Part of a small language model's weights.
Architecture: LayerNorm before each block, learned positions, untied embeddings.
Each number is 128 + 24 x the weight over the matrix's rms, rounded and kept within 0 to 255. Layers, rows and columns count from 0. Numbers have three digits each.

# up: layer 13 MLP up, 512x128, rms 0.14, rows 373-472, columns 0-63
# down: layer 13 MLP down (transposed), 512x128, rms 0.0747, rows 373-472, columns 0-63
up373:113148150118114130119114107127115159142113143126133147134128116161143121116149094105129122133095141166110155139101142151080112145092144140171136085163128118082149162165160112121090126088134104
down373:167134095117117131139131124142175134125152098153142129091134126105125149135129118115115155152180127129127083124067153106131126171113116118141110150117161092148148104116129149138162091144115124
up374:103124096101081144103156095109140141095166149111120132112136141128114079138144146089140181174153147157146166168146156106191167166110145109153112148101126159081162173105137153130128121115114121
down374:179098137138145101117134109127092121124172131126156143162156116130128151096144148141105146153098135166156144144152134091108115103148146129167168145105078155161124107146103083173110059104148124
up375:108112113118152113164117078132111142151125113147135119116106117132139108129130148119113153101099160150159125131083101143143131144104186141142113133139142135156106118120107113125150178162121086
down375:130149137136119130114154131114125156113147152125147117122153125167160126126158106172119139113090104080110079153122141129158151113152117169098131171155107142113131114117148138141134128090143145
up376:126143094111164114148087119117126121113139122181110128095124138136183175128107123111165107143126102119130111146136110107195183173072167070146143112109151078106141099137155158173147143092130110
down376:104107153104100155131142146157139108134153187115112116126107142089144137118151101150143085133116160140141165099138120139113148189110118162134086082143147136146160122159144157082105137109125186
up377:117110125128132077156124127106133149116142150129143132127098104114125136114136137119103097179144102106163131126140082143131109128146117153135164124160116126163132162166137109134153162118100174
down377:114122103115137161127137135153096091143136139091106140133143135171105141147089120111120167096111142135133111149135105089154134110129179117123110138095142113149109100132123155114126109144135112
up378:145147100174149102135170079161086142091144143141112127084152134161136113095078145137139144148121068085144143166125116162092109101125122105141133148141168095113124099096104138134147169135137111
down378:140114175070165124119124162106119114117133132101126093172153149141119094163125113121160152132104166187099115109164125085148111144121152115116120095124118126134116120159157074074106158130117156
up379:145085117122059141146127135077111163162105189150120121118148086141132130144068159187133147155162101184112129133121126140137130125160111178156133116074132124123152135155118144131117149096111093
down379:138142137133152165187166100123107116119120142105158108149118114115141121150125096101157119118107127139098111128154107126079143160133089126188085132121177123153107106121081156109140101082196141
up380:121135089151152120153134123147162175120116132138118131165123141168157149133139177104127091113098126163097107160133093151175091117137109178101119133109132148111135130138117125070118125123159122
down380:089116135115089123109122088109143142133134114152129126105136097092147101119143140143124123158128151145142143129182131163120092124172143133113122112165131126167147118103106111096082144088125145
up381:132143145103129140095105129150122157086096106175125149103138127137122108126122151134136123104142094123109060170160167113148150173091122165138127101131137155140116121128196154152114153085151161
down381:132124136096108140122109141107145163144104063150095109119118128167149178078111141113179136126153159117146085106178133102145124130131172149107094073103115123133176094146129152146146159139118126
up382:161161137165128097125134088151119124108134118132137122107126119149137152135086108110143120150174113106150107096107122112155117106095123134129124113106152098122113149138112148153123151183119143
down382:118093128071163163103134180122104106102158154120116097159140164140105137117116155114107140093091144151110148146078148153089146116179122126126110114156115151120131121141143141141129116093137137
up383:180142095115130095092142120161124125134130135151126137150178117165121116151136121129105087144132079123131092130150128123166161148108115143112100151162130134159170152111105133142093126134120105
down383:129156110157106181086116126140126114071106125101154099145128161176080117096144129109141145120108146095169099173137097114143141116147117120106117151100103148111124140118127117128091085110100145
up384:139119113159146128175111153104145099105151128183120126087098107132164099138127120087090162118146141172126146132158140092104129138113151100108117083149153094133137137131082064123140104126116131
down384:123152172119112141129105097133119102135092142119139131162156133137144081158111110140164126150125133120131102093170151136126124139127119130120124160114116127132119117177183150134100132126145122
up385:109155105094118129158145101094153119114120105115130160136078148144172133134100082133155131153088161094139150127119094162086095151133115163140068114106103153123097146118114154162110145186160070
down385:131142096114113104111089084124122157158184148106127121129158122109123127141124132136132158099138156130144099167079139148129099105160193131079148139140099096116116158150128112138154153128096181
up386:104118137145147102114118119122092127131146144144125131114144151148145128146135141107080096157117111153137106125110103131157111102130159155140115142171132102145123117145145158106130099112146165
down386:130191123135117120127137124172110141120165138102126111179139113143148152118084133108126153114169137079137177112180108134090135162116138132123133108140143137114129162106141106107141101108115128
up387:159181139109125139129161089107137081142117120152124162109105131138127114116128100132142146147145121122116149100102101130098148121117088158119127117150156131126155114138163133100115123114120098
down387:115084143154145092178140132158097141131148171109130117150161119141105119110173097144149099138137136133117134162156140103133139157165138145128136116137138124144155109146133129120127134132106142
up388:113117115201144150111107120139070110160146111108141103112168106145135124137130135141147131134162130134153134116131152064138157151125156143129120113118108113130141086098111133145110163103145159
down388:109129120074111112174147119118101130165073146112116122098086079127146116099104119130153119114104138162140163128093149142148170127137139106150181108143132123146096103178129094151146118130128091
up389:174129119140110121110129123116140141114102105098136141139110118159119142136128119094108104091141137163113167125149128157105121135095138140143074116168139165143127114151143151125110122096131166
down389:109116156158130118124133110137101131138171157137167094144113119112108082140110150117155112124111073093134113154082130112141135155160089147136158173111118096159147148106126127130163107124121133
up390:078139115168109136131135085137134098122115124132155101133114142143154115201139095110147111075109141176108093115165142120139119134128167130115148114092123139133132132131151155105133088146160139
down390:129117124091155173115192178135132115128153085124104148127102122090133170157111155118141152157117113141088134187169127113119116149135127102119117146162153142106127150167154100097154113121144092
up391:125158155170138105137135077137160156139147127150106188085153132119168146108120115132089125170152114145119175118120160108090079171136078165155095085119114117135119092138102118119106134091111130
down391:124148124115123158132143140099177152101160099130124138099098162091116122105139120135087096071150116067121156124081147147114117086101107129176165111087097110136139162159126120148170079181121086
up392:178101154159102119152092156142161080152142139139144170154105124139135144095121088112144166137177104159147155144108151144117145149066113177119142076168138134117141127124053144150137121106124141
down392:145127109114130128135132158135097108107110120168137100121146152097134101119133110129133115072102136133132141111135119105091134141149097098110115126155109155134138130133151139105142162112153134
up393:144094104124159159146131126144118120099148151108133090157142092146119205146149125136153145131115089138160126113174075123132145140175088088155067151157125126163116139084135114105161115173167140
down393:136132108107127171086140116132171146135112119175113125110172144100161127124131126140137142086115135127103146104090168092126123123158198118128158151099110177138104162133121121120108104103119066
up394:085070108115144070177141122122175134129136151109122188130092131144130086125131074120149113129151103107160113193118089114151159131124129108141153160143167145158135103138119118121122147145088140
down394:144115154129140124127114148147137130104158095112151103104153105191112157078110124146090101175102151107149153143079155175100133109159144070082108167101132116106177076145177103154171140165139125
up395:114151082141168143083104117122148169145143145153151160075111116125130107089130073150091183100172121144123145145129111131099068116134176131110101118143102103158131113145104131120150121161110108
down395:126117106124137171138136103114115122148131120127132129183128118132109134110104165111103140132131129150121115135147090107132175016109147131123170134132160132107112140108155110135124139090156093
up396:143172096136119094147118161147111125131110133153147150105144132159082169136127138120118108142116104154133128130087151132158139120133136133081132109142145134095150162127090100163141133131144132
down396:110141105120174170085140140127165135130095110120090152118162154105117154103091113120123147118123160105122115094083130130135093097111120153140161174131166103144129100105107169083111148131102124
up397:150152159147132127156143153118111114131137088139119106112109138158146117112121076112108180115146171119140121115129117112091119099146100126134164134123136122143078138122128094100119121140173138
down397:108130121110128144125154125161092118154159169101142160125132135106131119136114118170161091144144115168134141117168156139080086092123155166081108115126149137130158131171124125112099157094134118
up398:153134087115146099165103145110120097111080138116097112132151099121110133105120113114135108169123134152125138159104151129227106149138098121151136140114135131153133127116165129162124157138148156
down398:094123177080103169126117160095158137139191136108152155103113102167143139141147139130137117126150098126137131124189141156122185100115074122160101135118134127107082133148127089121126135166125109
up399:141137140086120124124144134098138097139150152138118183155078112128164118126115112118112118110165136136108128125124162157166132099109137133146123159142183096101137132100098133154135139102097143
down399:144124109136136124112148134149102122097085122118117124103154120149140150132143075150144126152111146112117135134066153103096119095133117117115158096126120143160116141099139173095146113154122129
up400:161119116102118174132098109105105134117161099133177141116145121100142120158103108117166194097140148099107135151135111111139137149146086144125122105113147146134113164110112120131132143099164124
down400:101115173148118160125128092095091142110079074189176136068184107104126117146129121141157157138142079098121094112114108156110096137138149077177153136113149129146127085168137106107109119121104124
up401:127133127129116124160115147117127159156114156104123128141095115166140135119113168104119139073118146153133102154189132124132119132150107120141134109106196105161121141127178146105100136161135149
down401:125111146120120155135123136150096116100127146140140159085140121171180169107122142118149125121119134149146127135101153143111133094107101171145118102129140171160094153143093119118098071141108133
up402:122123114119115113121141140100103158149097138142143113105135111151111154135098163097172136159141154080119151156142107174127157133124113138133108122128145138105092162120152126133076156124124116
down402:121156155129154122147142150139145114109140147135099099111119172162130122140176121133091128136137105133133090155120152131159105163120107124153129149095102088114124133104095121107151096149120120
up403:152123077106135171142125087145118115153156117137117178130111114133154117111119143135137127114146138149140150157131101133146136147128113167160121144125151068169093173092099130155127144098139156
down403:076106123091123138150151161089091141116121126104176197115140162117107074152135172166121130105162105130130103146129148170144160154115144126161122086103165088136082112133140092137145117110124107
up404:120133097171159155176119102119141141142110150109081101142112104133048112088112128114109110154128119153124111118131124115105115171129163165162129147142089121132082098173093169129110140159152125
down404:124163176134063147168157124131118078113130159131102151095100155185114147167108160156163126106130119086129123115100106136149155180128090093130077108153132088129108125109087122144125109150118111
up405:080137132113181114107152075092139131110123132151133127123103091116112124116103195146140126136095139109107120138173123133094078127111151143106155110109130163139134148093164122129139128110099118
down405:126117096111138112123110155146116148108117103135133136121118077139137130146100162113110100115125131138134129169083165151161102122174139102182144108148142080147191103138137073149100157149152144
up406:151132100124082089155148143148126154172168178141105143162134120122132118104121081119160148144111159156095160131172161140095158109132109153132120129131132125141159119168150126159136140154097111
down406:100075103145163122128119130116131113113122073127142134122134117121157105159138125143119116146102085130160139104149164154149093074150149149133126130123120112098145136191131160130104147114121151
up407:135086146124107113157119121083129097138115170102131127099157137128133086144124124141121090128094122121155166154120130138131126114108170176099153108146104142117132156105152107129115129150149133
down407:107148118117164146078136112134147133126132120142116120123107129149121121097150138094123193137145148162146134137129117106102144108112065107121157137134107121143119102154144137125129163123118112
up408:160078129104070133149150125105134123122122136151076185108118103108136135143106154139167182137126091104142131133089138129097139140132133122092143146117119116088134116115122147168134168115169162
down408:118138092183142131132155109092172154133093188114124095192119147137116138096100165177114107175141118112137130116130125115155122167115148117077131110121090150119130126141152169109126157104079141
up409:147138126138167139118102122120159134102125125155110108088108146124107089135153098177153111137145119123133158170107113115159157148151119153137059108110160137153103127140083130159097132142078118
down409:136146110098121155135138109161095139096172111129107142147122123154132111147145186093141142118166104158137085094132153105151106116061129152133155177145100120128130163104149181135128129117123170
up410:100124096096128107138095109131114135104177144123118152116120108119108130122116187125124114143170127119109086172110109108147115145140141156161152135130140135101181082140156132162155132126143160
down410:119115064137128099068110097134176133159128164181113117098093143121155115143121157140109098095117151118129111084131159132164112217135142132126163137151086163117113119125082131140137080110138135
up411:149118143164151154122087089128105162125117146148142170119116123136153127158107162145150129096098110111095115131130103091123092148144103143129168151120190152129138082108133134150072132115127105
down411:106157118068138114100138125133120135130129116113149119110182109110122144152081098169144105119125097142102180178143146147089100165125128161133116120146114085135155139175114170114108113119114162
up412:138103071083155076143168082149118106119131128078095150136141133123097117140125122143148144148129134177135143172138111151111103128106094121135116127157156111098111118104098090116132125136143134
down412:131117144142100163184120118121090167119117125165147115112110099110112156114152132113108121129105094123107088149117124108122188155129115124124110123120162116166142151145151132160114150095099151
up413:131147101108112138172133090107100148126136156095131157124116097151130035088119132112135123118093180127155161126140138126119138135128182078147150153117150121126094149109138119158146101127184083
down413:140153173163111119113095149155080115145144122169095128125141167121103158141129102102116137140150101110094095138099096143126090080114118145143135118110165113119163141113146116120133123153105156
up414:093162103126133126194124090147118136113103105070136108141141103115127080144130154117172109156123115143153122130167136160167130118128097138115105143144153134097108162168086121102124128081163107
down414:180119121138163134071111169156128136139149153142116127118152099142133133115110113111095138108151116113143128158190120117109150079107124143113087080121125101152125118142175102105126147146106153
up415:106110133107146144111118140175113102108108158155170165102134114146131158137103088112132120127115182107129161131131106170190180107139105107134085121112160139164117127125149119115115111083098157
down415:151150153134173134133129143133131163139160141144081118131090104107120113096135115114170155103126135116119134115141110110125152137149167099116117140145098164164126114125117113150156154138104173
up416:105129121161132082125081105139115160134158145157111129179113085110129121112139179104131132154116139114152107114100160102134115142130130139108151131117077105143130175118134144156107143132071156
down416:122129153131121165139158126120103152120109156124127126133119086045139144107107167114136097102129112118135119099160130129118101070144131159103116126114128114123115103179093116171081140139154158
up417:118127156116112107121114093122121117133144151129134105127102128123193130159112135118077176105147139146144131192121096140104132144128104134138121102112151153145117126130110151177096147117122116
down417:101106148154139117147092138145168141158158122108162111178137119120108114142153151163180112063099101112141135168159127110067106138149126110106130117134103146175157078151144092118132132125113147
up418:142118108173103108140142156152085158126112142140128115105116104116160149133081135103120140114090078132126072144174114106168127105131133121118142169120140116180109100055168121079109130159131159
down418:141122111091161082129124109096156112148095105116203107143106143154146107156181110142107121181146162128142161109076113153107093180114138127130134106090114130123171171119101135136115084126119092
up419:166099124123144231182094123130108103098115155122127149142102109110144099141149152116135091150108154086137129134145098117140127177127210155129099153146133095098141152081116146136119132119130180
down419:066192141120179121101127157077141144131098142140149119134095167174122079096158147087110104152135125128084117126139111156125147126150140125145137135118143129093122136145112137131121101130068064
up420:148106086128110121125139115100182145150163158133149091140117147121127161156163166139108122078151133106136127155119143124122162103119181137110089132123106077127139134129096156142100137085108155
down420:107138128112117143113113102065110142167100124154068152140134123127149124136084122101125151138100146162144136161119104114152129033146134128120132108158179145132137120105163132130117103171136125
up421:146113114129101112116112104142102099130148135157185074130131085150156168081071097125107159106110179080131099124174114127103116129087176134152094133122149087128146126163160134115138130135185131
down421:081118143138143116122104111103136160144079092148126128102116128118172100150121140149129137158135088144134138131081071116128105125136136127120091111141077162138136124150177138125104162071142098
up422:188132139125129129153149132112155109138121131123160151120169077186099089148103139122133099122131112148095120089131128147130171130082124152139150151175149112124153089115160121101118119077148144
down422:112111106119154122135164099145103129139144140096084107105113144136168115152143109170108138139103122085142119131140136152108092137102135121119093109090060148149152170139149149153101089168130134
up423:076134107143139094140137149112172139081101084107099125098121108130070135111140139119123132146123116093105085135114136133113151134111183141154103179135168092153155093108129150127123120152128112
down423:164073154107115135131112129137116128137181161145170099153195119152160140102126090160116121109130116138130195132144166074158116092140121104114143112133121161138133150127168103120134128128094113
up424:151164125156139119116133162123124127114111175120106113112124111121076143128071152088096158125121157108145116157107154120170133176129152151131098130143111150137156098147112125113161139124141142
down424:128130139115106109137126141148138177124118082116107180127079139144127148131133075135166140105141122135140138146134136141126130143106098139126116126096146140163098125125092115104151129089103088
up425:145168154071134167096133055109117094114137145116124105105139130155131121096084135145122138113096170097141122124168129147125137134148089164106099130130197139100083137159124138130169134126119143
down425:141135102145125155171128116109110138133132191080124094133095107131113105122157108099164127152154141102148156176100117125123118143138124089150115144086102154164163108127155126115163143172099124
up426:125150129127135098107132090074154073134155107112130111101124132128146096158149167093143124131130152161167147151185138155128127174160136118130158150138151113151138136103128162105123110119166069
down426:173103120120149127132143142123151117110151117102126105114164127123175126103153178106175132062121132120152104103160097108090117105103142114106135157092115139131132118122144126072168139095099148
up427:102184142092151113128155127108139071154139144108145104117139094117215128168131128154155118121118141150126137124136135144142136103111124153189146135135126126126148137074130161130045139133191178
down427:116159109117097121106120123152090141154099149103157140168136127174131119129122136109140134152134156152115137126127143121131055139129099148158156107130106085108164162102123110107185127151114132
up428:094102132179154144129135122166140127101126139135128119143125123158118135099117161112131130120103125148116158149200106120141137149136143123121146166138149125111123122154051169118128132115095124
down428:133139140101142167112121137181110096114101146174140112128138153084108134139132095149150156148152098098089078125105157137158144151110137100140138125137123088144120109106126143146137088124092047
up429:114111130148164131122123152139079132176117109122033171098118115100176130166128161112111091137137104130165168085129131133176099107150134138102114203115061138158188176115121134107091109130133124
down429:135113164147139064186146110115113128087165085136167127136104149120140077127174139101111114138096125162143151143118101084079154174116095104116131147094108164097100125157141177147138152108146198
up430:136152123122134167087121091107109102133195093119101143114141133157125142126160124094125104116080107085104149145118156133129098155116110113119126105154137107110156142140141140092156153130149152
down430:147097073152127171114126166152084098104087149105155119099107130139148112165124178123098127114111123124155129103167150165158134123126149157167132123083113132124139131160177082182178090140117081
up431:120129114128162098135130131106123117129113101121131130166078150133131095111122136105138107110129093139152109142131137142147114110166113145157118120163147109105120144090112158154127119124172128
down431:183149150137139133097117104145166134128122112102112158091149101138111140142132121132118115128168133141121136083100122108137158082089161121142140132178148169110079084167129111131104111132130112
up432:134113098127114129137133143083099131166138172114134087117106121124144117109113143123130107131136123134113125125147123129168158157155131129126108159117141146145148122120149124124165127119115161
down432:129121129127122141140136130140134133109141100106114125094099097159137184136103114133159129109131111149146135081112105131131121109102151085060135111149124129114114060139148127136173079153135147
up433:161120164145116107138139120158096087080135151132149117150111115153157142145122142136105122077074108161109098142129152122096146182129113180114109108124162149128125137141114159125152157135156099
down433:108092147115134118207096124132142085125096170134102119142112102140122168132140118128074113098120133147143098090146140163110175178121093152134090151112176129140132103155181130147135137087109149
up434:137147120098158098106122142114153175126168146094130121142085149095129139155114182130120161136174136140150140150113097154158126130135126110112121127097142121185138132082109113152140080118137158
down434:115101145180121097145113181118124142138098162108139121111108103147156127133181081120109066137134153117135094118119131142144093147129155122153087159124101125088168129122146140134090153118135112
up435:126123119121117104097127114135122117153099155110105135162144136114108113140130167132101129169128137130155131165148174112160137144101131104147105121177137118134155137137125157149101112102106143
down435:119154139142120093166135123115129130138143091179159129112097134103117119087163108157160138140156132141135136107124117126113118121101143155087144132122160102082121120160123105165134152113142114
up436:092108140154141123120089138130136127141110117115122109144144076113097114150126145107114150136132131109125122125155111154143143139095146164144105136117144151115091132099116103156116116128142122
down436:121117117165136168144132187109146146112179115140133132110105113126088112098148134180122105138136160131131136107142128161189127137132103157127130157156127079151131080098174081119091117171142174
up437:151093115122163128131127126145141132146171164106097132108085125130170135140135112089129114083150133163136100166099162148147092112111106146146111118113121082135117089126103111108132130106158114
down437:131157157139140151135132118127157104113111099129139120115138111132110136117094175123090114139115108133150135153137114108112146081162128083122108056135139159106124153147118104136123203126111136
up438:162173064107136140130125123130159105141118103108116143113112121102095118144079105112113111164155151089127088110156132145104136113154105144101102151114131156130119104155166133144156076150134111
down438:127123118127092144105107091178126133124115124123123114119130132089138112131138120095137153098161143116133088123070128133143121146115089171095136125103136122158114128098145166120127097111147121
up439:149118130121117125105098120144158129188135159152138115100107123121156061137131150101143167099145130133091148163121121113163104118119127152132138091116113125128110076158128129160143076119149110
down439:152128113156155112108125138137123134112130129182134118111130133146113093135101135125083125118167149116148138085163147143150121000142126121092127115153119137107133150150140111159092150134105132
up440:163099124116127106134146164124135142097145097163133125136121112086107131162102165150114097171134130172167138121140136135176144138154088110121127133117119111149163113150157118158117095121159123
down440:099094154152116065131115138159137159147106159152122135161097138097172118112154152097098132118146123112135098093082110130104130136096119139110157095071143101115124114139097126129145149127120160
up441:111104106096123153122097122103064103147144093096129113097130066124108122107115151127127120122182118170109162196137120145159139173112146114147103131136117136141166175112101124136169119130149138
down441:162166161097147148105141146161137148125131191135115138153151144175108145107096119076141123109164097135158103084118116177135100096128118191134123132129172146085071161116143085133147140122118138
up442:150130108178156142134108157147120132137107130121136144111107124133153113128127159167133126141127109145122093165146120107102127161124146150109107140073148167091156125127110152120145128124118116
down442:116146124124123109145107175138092143120142143152098136143114103162117140074161092118129121062149123080126150135176126108147141172119086101097133117138144109117075113095111113112135118151145142
up443:113148123164119135140104149100158155171123127149126150095157147148112161109139113137085149118106081118125144151147121127121111139130080149109097110141141116135159139089145150138118088127105067
down443:151117124103115103163123092120131097109151121136163123137128090100135136104140126097141119126139143155133133100104147113166149140110178105139098160108136167139123136139108127116156175140158145
up444:123138149137132084133121149113157189146146114096161117148089149137117135128114111109112139114132133123126124164138168137151145148114115166113116158137128182136150114094138138143162110114110122
down444:139099110149104137084141167157182185092134144135131115103134120166123102151110135165180131142100132141165109118118143108115123094090116118111156103134118172117179114137114145099150153144106135
up445:131161128132125132110129184121152112115158151189100148116138146125114130101077117118117155151096084124185148133154131136114143142137084112121106136146102133112154207145106204115126129124167148
down445:079078154119107133109151137136199160164130133103152122086080125136140087086097130139112156095157149131063139103145120139092107084115151117107202136167115089113101105140174176114154128120096154
up446:170149139119111117107151117163119143116118188086173092174125114135120163140129166127110157119077104126153147127136145128166123150116143138167075112140105126123121077105105084097126130131165154
down446:127143128080098136117086068095089154144111111131127133132141119083129149134133183153121133113102137129108152084138124117127149103110133102097156149147150131135118158144122131158123158107175168
up447:055105140124143140122101129115119090123169117161116198122132076153117097150126130114128154081078132177059115144102123087109164132093118181104072169137133149131122183132092145126102155148088100
down447:152123122131181133114095086173151129141138164105126146090151116123113137089133124118118178066091158108075119110118123142167083156120198103126125145093101125128124114113123135120107211120150146
up448:151140090136133125115122185095136121153138141107093116108122136143114150137123161109123160121091103151121112137116081159138121129070146116117132134160118148183129101155133115158152113121157079
down448:124111116108109107101120133142122127102115154147107126136086125140164121113170128128102136099180118122157122136102113167136115146104095125112129112166106064155065112134102087123112136164135129
up449:104171085121130117168138129095170139136116072136145137116127110116161143119132124109091134136166136144120164126130144166132119139126154111112102107110146130132114142134112164137118119147139166
down449:153111157146109104109163122118106136137124129139113119099142120114070150140112164151148146134131093142165094116139117103125136152147163091132128125137099159139123092111116075138153126141120096
up450:110152114130140104144121149091148095087148097180138070110057079115111125147115131098109155139107138162151159143153130115162119133115093161116119113150140104132112142155138141100098116155108140
down450:148119134118138139102166158132091152141107148109113176126183134114151139133121131164163167083158123117125120079133153150103100159156133135092085133079143146146135157151162071147108134153118104
up451:160096142161110073143137089133122106104108099164125170126173111145124096155081128081175119143111112116145141091113105088102124151143135159126153127124085128182143174038116134131159162112097147
down451:132151145156109126122129105125182130163120128152118103113164070141146083120109130159145110154148097151131117102136121164139127074125168121115154113179081143129090103133047127168100141168126138
up452:149123124184131099127132128138143140136108133165132122154104145138125100154142133094144129135097133137095136164135162127106122115132124179100123102148111164121169144117104151129145144097148125
down452:127129112136119124131110117115115180104103162149119136136126162143096118119136160133115115098115148091142118102141124077125119093124152103192147146132155129120133158137136124145133158122099119
up453:152095160113124144083164148142136134109111136126146092158134141156137122117110130128081123129109112086158183157118158117158134156134095157095118111111141097161132147122098144175131165174120153
down453:140105147120116123148151106124107142061139128104138123117124101167097133118111133151150154148125080090160120145156150119136142136127102149141101125129113099156163116133154137130104105134134119
up454:141175119136141136128132113143103142123086118109111122102131098142106104156107137121103119156137161105124176140141072128160093144114134117117153124140125162139115135128172123113162151155130124
down454:148118134160160186131160131153112128119149139111162152169143162155100119103117147105135097062126078122116111085134171168134133111151140131126090081119129116080116135124095142125158143136136107
up455:128185086145170153145104116131148103173151112153144105093118130124137132124092123137131156148143125158165114100102137137122095101159156129116102125126132114148116131097139150174137120127113093
down455:156125137119126163118158119127147149107112102129136124146166129107130115145141136147134134124100128130104112136168196131138147069115098132109094096106139138127133122106101126154121174124112170
up456:167140151185131093140145117112160099117137118178149117098135159118125145164130093108093163155140152135163101101127086129122117077115151150118108116181093140131115094127066146113129133103130128
down456:116139124087134126095115180143139124143105167101109110147107114167127152089094122134174126075097149146126146155135139154111167072136086132110142162153148100102123148096131114111116132139106129
up457:130115105125098139155119145135103112180119118130139148151107096132146132149137122094132104160155136129120089128129117125116151116176149177113100133129140099145123108097111127152166125124133147
down457:110129129140175145092144119142129146107113091146115158088145145074123151171125167118080133114182120145215129098061112087116107119122104113156127117122110129125115150132130130119130136132106141
up458:101148211142151116145118074138113165176124139173087111138107136156182092145129144096167113115162119175136120148141130098126133130090066094142122113106140095128148139141154115122121082145131110
down458:133098082111120142152133150125131105125119107085187112089130157149135159161125070160121124126111099081123164147086092141107142078094147169128089134140106162160122137133100147108138180111082135
up459:188099106105117136125146071157094129148102118103102126153116090168166111109100106169135080115118139094152152129136072108127137116117120112181162162161131148134105108068116139133133137129132103
down459:091116130155146105117068167057114106131131110179131145145121152096110152171130105116153132129104120150115104078125149127141132146122146191137122158106135132136172085156138106129147196143111163
up460:156125137156142149126074114124113153107122138171118151078161127140126118106146137121109124105128153103137182143101090131148105155171121130123173127105156159132121099101139114148117130128157135
down460:166124127137134152141150123113121110102146099127106134142139129130092122149097177135169145102147164140128117138122156078097124135097132140125159075119103130130123177175123168115140152105125126
up461:173153149170116121141123138154126153162157134145112160157115111093117091156145105111172089120149128125148151091107152160118112164090153155105128119113135154135132149126098116132146151105085091
down461:149112151157115125122112109111117159137092127150082121103181164156156131085123122163107161118103098138148161124113105087130078107129134109134159117159095143126097160139131096125107162129123131
up462:122099115130159074116099151156137126184145149131100165124097134132118114115139144144119144123101141137127135133129107141163103097139151140094120146126153103132129139155129124128127153128153134
down462:120169147152134176151109146135131135100162159124174114161139171135139113167153103130137134107122146132172143113168128122124134050119137159132116100107150146111136122093136114135146118108104099
up463:111123174177156091139143134128123153193155131065098165131144098093153120158150148110120134107100121095143155136121118136166155164120097106145089093163098146120115154109110122124105179117141133
down463:105149131113111117114122164109118119132129099121169122119154146144138100170088157115106119161113128135092155163165136113129090137139131116092154157104096143101120137141190120105112103145112115
up464:123123136141132146168103100128061144166185141138122108097121092138110093126134112149112111088120138152148147125114084149092110122102170117119128108085157112125116160077115103129160127128107129
down464:123123086151178153105153106128080135128099125159130132136103166160117101146178117143137114145113143089104110077110134106133126139127168165145100133159116139139109111158108132145111117086110154
up465:096114125110119114157088094094141133110150137154120160133149119154092085130098161129156122154143142137122100148098146085150125155101163129119129159108109122127177136161168125145142147134147071
down465:115144151120112111133159100147143121147099104121196114167094143172136151090115116157113130124134148111151115134103121122134118122151101081125143085167109146127113137110108059128079126131130136
up466:133135110085079128122157100165155117142154180134120141117148132149141130152107141124088158152118139141113107119169092144163118162130135162091096141136107124089108181120133118106153117088142130
down466:169128114095116134126130094150153099127154122099106161103103111170128125152124110124136141119142130128149121133100101128105188082116081117150160152136160150163100112133149138131089137096148146
up467:108162119132149120113139115113139158095146128161142102151128136098107146111116124106106131159112167112120142153091126107082139143130116138125108129141130118125123172088090139103139099129107129
down467:111134120118113146144122157123136129147148129143123124163123126071136119132139100148141125133125137141129119089103090111124172144143094158141166104095116140096128114126116122124099159117113163
up468:122156170136117127120127129111148119129106155169119108112172089139143127109133153121152117125114169123119132130100124144149116142152084153122096100147112107112131163120136087090107069140119192
down468:123124124132185162158129139122138080154153158117127106141116144114111107121129091117187149145132095162131167084072104095111148092120149113149160099123156121082122090097104125150115159153141120
up469:109124111136131092115111117118096091123139165142154150119152116155149080142114119149129170113099117139137137153087160152101119139144102180168110158075140121150115165126091138131108156108073145
down469:107105139140110168127144127142101139152147146110150105131113121094130121129101096153116147135127116132090104111094096164129170139178109115134071103133134093124124132117146115151129148121100145
up470:110162148176121112142110155078114114133190114106133121142127093146114119110109152150132123131104118143118113144128079117138136117074144132165103110101128139142140144124116210165123140100146145
down470:153083093140161098144144108093119136081112081143119103147088155131105133138106122170129110166142113112154140152137123149138119112108154128151136105112124116130102118130099161113165129142153161
up471:121137175130147119155124108140122094121095106102132172136165115119165101131095104126168144133129143129106155141105136130136159131089089129110085136138164108107111140119157132117074143150142136
down471:144083114144119142117118109160156096122152153097124109086126145087133162161168121135137096134128104122178122149109121121163100069138116123124093104119112185156140150126119132113144113123136143
up472:071150128140182100126106106115169119112145164109119103108111116153139159145118143086128099111107193116125132145166108136098162103099131084124133126127144134159109169132124077115124162104142119
down472:170095151148093159113164153124146137166139142141148119133154163156137098082126148131117142108168070154135099077156126125165111081122116149116117178134138153101144106114133159125105138111113129